From a checkpoint of a small transformer trained on Wikipedia.
Size: 8 layers, width 192, 3 heads of 64, vocabulary 4892, 5.68M parameters.
Training: a variant of SOAP for these matrices, 242M tokens, 3695 steps.
Each number is 500 + 40 x the weight over its row's rms, rounded and kept within 0 to 999. Layers, rows and columns count from 0. Numbers have three digits each. The size before them is the row's rms in percent of the matrix's.

# layer 5 MLP gate, 768x192, rms 0.15, rows 165-198, columns 128-191
107:448511497480520461490586573484484473453518516453504451480482506499565476470468502465565458494481520497469436434458495533474482443521498457483543546508522603412503601508520513519502595604528577
104:456538511509484500554474525563521427550405440525556516522493495508468490532453459518467490460524484474501464479498489632545491514530519514484530505463543528464490386472497510468503548476467547
095:510503487497545551440502544524560483491520501444478503516530478474512507498541524543461526553626570534512499517485520506521498484458550508492541495475478471511561564490542509503526442471502550
103:535486535487572450522473525545407511465487486537491469538530463507519458452552430550527535471479569489427445511478538475492519497499479551467533522442447485473491439504499506554546491580551517
102:497516588458480478521478510481468454416506513450500493488491476521495571513469457473577579430467486453535485538519464495515483575501450452548488578455443484457548515539422479415558509509417547
098:475535431575480463429507550508526508499568496552503456523530495560475512521493479533503573511496508451480487500534495561527556419465428491446487484498536500473503493527508542495507485496483470
095:534450479547473528414419498461490413433459558546482574472516552504460535479478467466511506444530487584461582496518506425550557528517409529461407457503465570519512519520492568502524540504477471
095:473460476528538471483552487510542442497540492487519588505544516477511467453526512454505455557517605563504507538508514482491477460479473515510527475461458532514561565512521525451467424422555553
100:567550490518414427509465409479573502458558512494503552486488450480563502489490472491523481454479515508484519417491548506524529487422515458495543512432512496478492526406493490530489536526528494
105:499570434470500543490477565436470531503475496568534499529535500512513544475474458561442481416531582578500510454528497481466523475525569519460477542464540512496454459502475535434519473485593479
099:445528476468466514529511461510485515474551510530458448534480521526500512555543574545493450516604442477493563514537577471531507517536388437494465472456444513558478527476491577477558548476471518
102:432542558502562451528428605547482567488460453491493498438480501564491516506505469507533496525460470509521498535467563450443510497451470529629450522510465518511528471471529563498479480455498536
093:507498497491530483414526543454505535552478493556584577520499430448423547500452561391530533522517529482525526502539546557567512547462460479529495530462573472484451593550510393433482494516468499
103:447506499544496511467464501536513582535458531483484444506531473530427476534466500435502616465506487516532513461474527515534495510500458433470533553492487506511562503558514481432514526434660550
092:536526460446490499457486452455470554422586531519481504493549494572469468568455468510496456511420465487522512479516476456487465482455515504466510481476518484526508548542512479507520470537521436
096:576507540437400496485496472512488477433495551549449535489471499549466479508493530464557496473557405493565491457470477511499449539501520507497502426525515493516445492465482546524515487519477547
095:503539524510527443502480544516481484466457497478472507492549455482484460568537549532525459502506478518495574548523494466484566457470424420505443478543541484507498479475362511508546510402558552
099:462532444425410504505526563439460471487517591550512557543525533581488520493525529508468477572438482540459481480500470564466542527510440470476483450482559534504472517543510550524513553492484416
099:462491518478504505515451573527450567468523476500425526570550470550574559498489549531618501489516499493514522501509474536522427487437462534567431560505463460488509461462536500466457466483546524
093:549501467415491488481505499533465405439495494482510511474457530433419548468526475515481492520502519427524521514474504485475472529505460538487500481518472498457519514493563475523487483513544448
098:548464476491493511486535475460513538562566564428520481512489471526481391489517515468475500514606501519565513521529443508469533540468524494471428492518410412478515552533521493494516442458518498
098:396541502507520445500479515503424478438464514481557472568510429520496447484557494431565507486480472554517496499458486493459469501544481426425476477454486535515555469492487441511551545452502541
102:541572507457503551494411531489467486508506545496452596525495496513519437461555536418445517528476520391528536517507554466519506531452528560473522380506509587492485536485481497481423509523438494
098:528559482479535543470482500546519511501487502448503443490544510500524481528512446524521521575477385526504493424488560513500511486421440566496489516519430500502501504524533579464486518513578554
095:537466437482525528458444545521522496474444515413503531534542487484545425485491496497521461547508488472469545491462498510450495568481495508533542413466545514496554519486546487548466600423598493
092:472503455419430522558511517481511507482485501541520449530463576546497476483485533495544539531528551487572392510556490520506559510476510475512504489481450485485494480460416472519493520536568479
107:555516422403552467504403501538492526492461506519509427482502545477443577463446582497491479473516505478519491468453487481516485478461500475493515491561586498417557474489604512575446488510556466
100:444498473533472503495552370523475482510537538483512542537532520495409510487485503561493505488504471465428485448585494424532520442537470482550483538530526506499496500517535503445541504512489475
094:532515402550471585485512505470474476480480504447585464462478525497517449436553499492454440545441431548555542535546524464470513509507534522471390499518529423500464468502450439489467476459587504
099:479495445475511481533390465503534471501492532474508538500541487519442505495568475470518530538449435502501534533582554491478509473518504554478504541515478487509546579535517534472434447479541481
115:496536492511539565423473502580475491470531407469524498523510464435584473429587521525549517498506508486463503524509518495469538452524492454541602496502556444435473438493406485484550488517548487
097:413482525505494476492541485557420442523494558458469506496524490457540487467545457524468470430487530477482474456540474508476403461539435494516409451525505504498500464535571542530474505436488528
091:440487476444441534497569455535556441528467553437472509496463467610521518512495473484457474520475485435577534517538473527472533527531491487540501551533524458482482583543483515453441489506523530
093:484495474483512551462510443456506415470549508484423521480457455433480521474605469490477491485533494504442521472616514482527502561480461474507484437432502552554493578470555510436463517498521507
# layer 5 MLP up, 768x192, rms 0.152, rows 165-197, columns 128-191
094:508489543439506411517522519502533459517529520542543476518494467531447489499554537499557581446464502494497428448490459516414478457459572540471521559525507545424487525458469472476452493452524447
102:409481471465504469465497478513424495477452493508538483505511514481500494516411479441583487471506523488486569501504528479487557490467509456467520470544535537497492508498491526458550487505481498
098:513548548483436466470533476464497521461540489511520535517476617473487502457540496461516499493476554488494518556536491493496509470533474432421439508525527572491559472456523495464531463584429424
095:487472480536401455560495522454539480442535490456515545480435510457460501499474502585477456549423511555498485503575497486483426471474534394497477528523512527551461423457475498440502574442514511
102:470515510556484548483539506450564473441497495583417433481506531461487494458515549470464412467469480461536485577478389450403559516446502488496508519454482441506525498522508485538518430493475498
102:507527553398442491580498518493534431478498481465493442445473578534439435494537492493515527490488574519418490489498623487452492528481542564521552467488499565514526556462489488439512452561504477
100:480525447528493530490519510506475529478499490442491497409528521438483550521428510459427520471439433554565499489535557505542510556469480496421413547493487443502468514495490485500499547474479470
100:459448490521462542505529517487486497507480443476482528514460519475477485511575485493472544435433469488563457500443468431428489469551499494504546572482517470530506437568497497483524427460373484
101:436505501493515512458488466457544544532526485484459541511542473456531537469520510471495498461514466472550472491490470413470481559572478519506519527511488517467519570518505450466502500506499561
109:490434544500534519502536518560542424474453483444517578544452500488497525464512512508452523537506464546499494522491468514502539513474496427500522439576479485497559545511495571432530440474486441
105:468487499475547561424480439572517483443493560573466442506546444542512546508495524477483601540516450464464529464546580514535480511532475518488522478406474484552462508446510495529520524430503520
100:479499445467523486448472473498528538436514518493441506516493562487519532420473538557551497545504528525574498477522495496494585473558501509445490564539434502508488497594484481469470493523435450
094:461536491612523447506485448554487519429515527465447468518525547510591522539521444562493493488519511544458556570453480495517499478527478488486531511527534520501506497435479547499512519520494517
102:456511491483496458483531488500483476496507545473437526496542481554499512482496460496438476434521514512557463520494580567503557524504497507553472517473493449466512427486469539504523518471566491
092:479479470429431445554476564491470563537472502547510448532542486471466559592454484528547450444473445468571423507555548539536523478519495537487447500511518470475507495528591501450559445485511478
098:509469524534519526475511572519490537466456498428499551501621486470507463470514509548448511561531471548523429595502495516570435438522531479519514495498481481572552487491538505554504513466564536
099:404457479492497500555472553487502529537510532547499489559517531469568501573489439501509562526490500517518499516509495481465550469556505546589456436487439499509581478402510573490512564446443515
097:469517493516507458431467469518502555505499497473460541455513513424542518470499567496433519528586520520513528492470553457476492571488493437448422539490545434559485488542516477444545538482518495
103:520484446514526482506493505574517482509468488503522440489516491418451492496489514487407569471459519437492464391468414469511531376522561512486554550515488473472458549492476429515487521565476472
091:493533535534402543520516458510546548414497501512564547502495472551532570501560528533477459458522472479543484451477448473519638520472412519497475436555513432478462476528502479492544551446494513
092:485500435522483525443436495430462451506532536463405440548531550519496537477493501533550524491442517502516439511474510434480535454496475478493491526484542522541465427568506532544470548500498511
096:567568460452555487511523501510547467470476431494460473474514492554512469489455530535461548564516500479497531514509547544501454462500526607623457520546494506522505439480537499504542613488518537
096:443561552498477492442535462462486473501463514478502514433487488439491501475502500458517500588527546484498483470518479508541570581571542511500465545490543558530519463464539482474527516496501531
096:608480460498420518508468479446485485511567489467500492509485522512570511479466459445533510509538504524528541491532552450595458540486511496447507460476575458502554508498517505485443472529451488
101:539503457526506497514497496546521579534451437534523460483439522511476496528498578445555523525481543471556496471503515523461478509567555560462497520482494488478403484527497533486422541535487486
105:500406477485534494515510489475568530513574480433497558512479531575571463579526451499472581470508442481549489491547464553519516425502463498528528493524565515435498504469527493525497500515435520
102:485496464448473449515527539579483559543563499493472498481514454464529512514464598527465435426461501458511579498569465560467467470525516520448539484487476547552474458518514497429483484560473476
103:497514573558521523556532456450513515489494488497537451490471529462473505442476528539528471410468504567506508477497457465522506433505498532404493495485518466512480522495523456542525495502492465
098:416521539493475485479504514542487515499533370524404542562495431529495497458463487526394467533477564489489519516455495469516440497564467498477427590453477528514536489489515515495436498450489543
091:442490525468485488594558520506492481483484507461512524518461559505532469487530440542527503523474454553448500559459550478475575451497548439462436522543495488530532601517509554417482501409424451
125:469543544434563532513509449504572499518482450462436507533482466531504445481494476479488487527477432508519488482521491493533470451458508497536507578536543502537451482485478562493418520489495517
101:454436500434511497496511502433508495560540493456481436492518458487549509488503498472546492471408467590478535534542480505453401544462446533504525487537473531595498534458458555455470556430517518
092:493591456547533474499494499496458556458488459551494576464489544491529510620494497469554557518532497531511474519504497527467508512491592496518523577573496514538528491472477527509531488543523451
# layer 5 MLP down (transposed), 768x192, rms 0.143, rows 165-197, columns 128-191
100:473546493585435546465511466495519492534511510567479512444508521507504492461534563569564524436519505541514475542453406455453521502483503488487552452473486448533519456491496459473506515516417491
096:481514436468476563466497522496524464530560587515495557542486501489557517519561479510554557461453517519550516471481488467433515446486474454529484473536537441507488507554493584515483505487503551
101:454477442494459490542417515513468504482468537487464418507500458486514422541521535480547475488469424516440467448521488458475597456509506545547499510541497436486428474532492465432528545521478483
104:520525510528520560498535567477468483476558463542457527531518533573480498523518457465573523385519598467411443498468519501484558465568466559528519476481450513480473502568537571526470510540514577
100:475499411465433533471405442520488425476436438487551568481571494549460525541478435484487553551518553432466524454429511513491527507482555475445535497482575491522510467506495497481472535500479557
096:533534440595509550439448517506460507527497485500579495509500473471495513534427470520484510502481410466546534480525467555518505401485521492473464553508427474530533441542508451525546528489561452
101:535501485544505507546469506508492554501487521520546539557450536485481519449495501539478494529474590488460445471460482485473510433526479505551595455441492497514508556561499462509499510494514455
091:466544477472518436493431523495538505480538520427519499480505436533528465493435536523474469567495541552458494522523512557493524469481510463521542428532492487470527552435615510493455522521594482
112:450614485520473545471491518506516496456526482568509501479446438473525529495439477515493538511495483562498451457412531544527451519512536500593501465500490536551454489510482494529520531540503511
103:524495504529496562486452439405462476451467481561508451446475484541541461469485488497442476479474544470504488524413483549512529451540510553493511422452544523495517464469510438461572499525490520
107:577497524474471478504549535519490431531519503515531555397499502588523484490464537485459413605495431530459507472495485507524483544479515442471483505481507507490471469472505524520541499479416507
096:444509507508422500540469608497510462543521545534589487519458521532475496613457481452518558519506487482425473502503552474496424506528470549526447520499484449436486518473480507487490515499478527
103:522446427420496458491479543456440475518473507526503567479499384472465528552481514529478491542479463494552472421529468494481500457431423484531513484417496524496488513508473440459490447483473495
104:538466530479547484475461485495554474477499415519470539489521537501508585575554453448488545499544475507473538405502493494481480570466513413455475443531464530519536571521560459476505539543502480
097:444500485531524511585400487475533467532509504465542507511409497455449549437522439574454511543549550491492484487496537465508448533486553596523536465494494554452555431466450544540436485471527485
101:498492476472542493469472470552528524552511454531545511573498478499481515554527534439543545506511519507512494417437556463497522462492469482514539475535470513439445404470580471466466520536509480
094:500505443479455495507490432552431481546542415499457522490413487447463495451535446473526433523492475485454477480515529509439449549496499413463578497540472521525391504576524494455498437499473485
098:487518400485446505435514482494507541575456507480521418484502493551512491512568487527497476520482574482417519493498420509504501502520489468528553512539491519485516592483557487548520539443435491
107:541521471460426506483449368549539537470498527503522531487536524622515456563433489521544449466524507471523469409495507526507491532508434510552475521507434442496491536450499516486554543489503459
098:530465509503552510481532459500498490548513532524388456510497465461544563504463524478531542479449492563472555578427482518533460492552553557504475471477510506486486510451480473478500461526498521
096:538560481502517451471511562449512411472502499581471497489496480468470451521428465576599496493485488446483466469507426508541513484501489412486506501547550435471485440545475424509474471500439538
087:479444534541532471494526552461459510518489519483530503569476563444500467469559511409601451508430451463433465552449531530507500509515468441481522538453485519490504508475578534505540416477485529
104:457510440451434529592516504557489523454481479482568531529497489512484488474421428473471506452542501506494493552515564518521462393545468498522519484465507516542487473491493546508489484523553515
093:498526516429508547519431447479456502450542557470465520558467442447466445550526491521485446475482519435524474493476445478424417493444497525503538478531436480512450508487438487462525508454524533
099:451479502480554492528449503476472457495546560508511427554499526520528527554521486501454500464560491484458451493506443543552480561434526516460525553529538472526512545464542527539443494512556445
097:542465595518474520508496462531462497547494472556417472500488500473446511437485511479531460530490560427464484499553492518452503564396489480512479527477466447522525540584493501547540527491546501
103:526469514520535495520533553457508493471507526394499458495402536496440465539521493505489477625457576511507507464532485494453510473538521523526450499441436467499510422493523517540466476498490481
104:530553441470448531510445467550522506491524485479489475514494535528471511470511478420471523516507544509474492547461560491422408628466481488494533521525506444498473484551450433485515516526551500
094:547466505538551562479496531533543506416457522414563478484554549477555483463522575482599515545550503518487508539489486508421568488458526526522485485541556505494481499524508536507457455559486454
097:576524449498522502461523476483464542596517547529496503481491496530545530522458542490546566539503515453516523515528436540538489538517487535540582540447501496449475495544450502478512524477520450
100:498468503489405510469452500465515484481485514487490512548535496482497433454560478502489510520509555503441497520479478501479526555555548500490462539484555507509505525464498520535541499500553469
098:504487523497501511535512498549508405427488478507525500503550480529493542501440470500449569487558448444475460581521554486531461490506505459477543460506560438493570519530504462563436436562460501
100:433498419565549493441490483508509489487487473469511472510463450484470538524502545521526557476379559544494542494533521538487487537526483501513537390425477493487510529533468431546455486457428439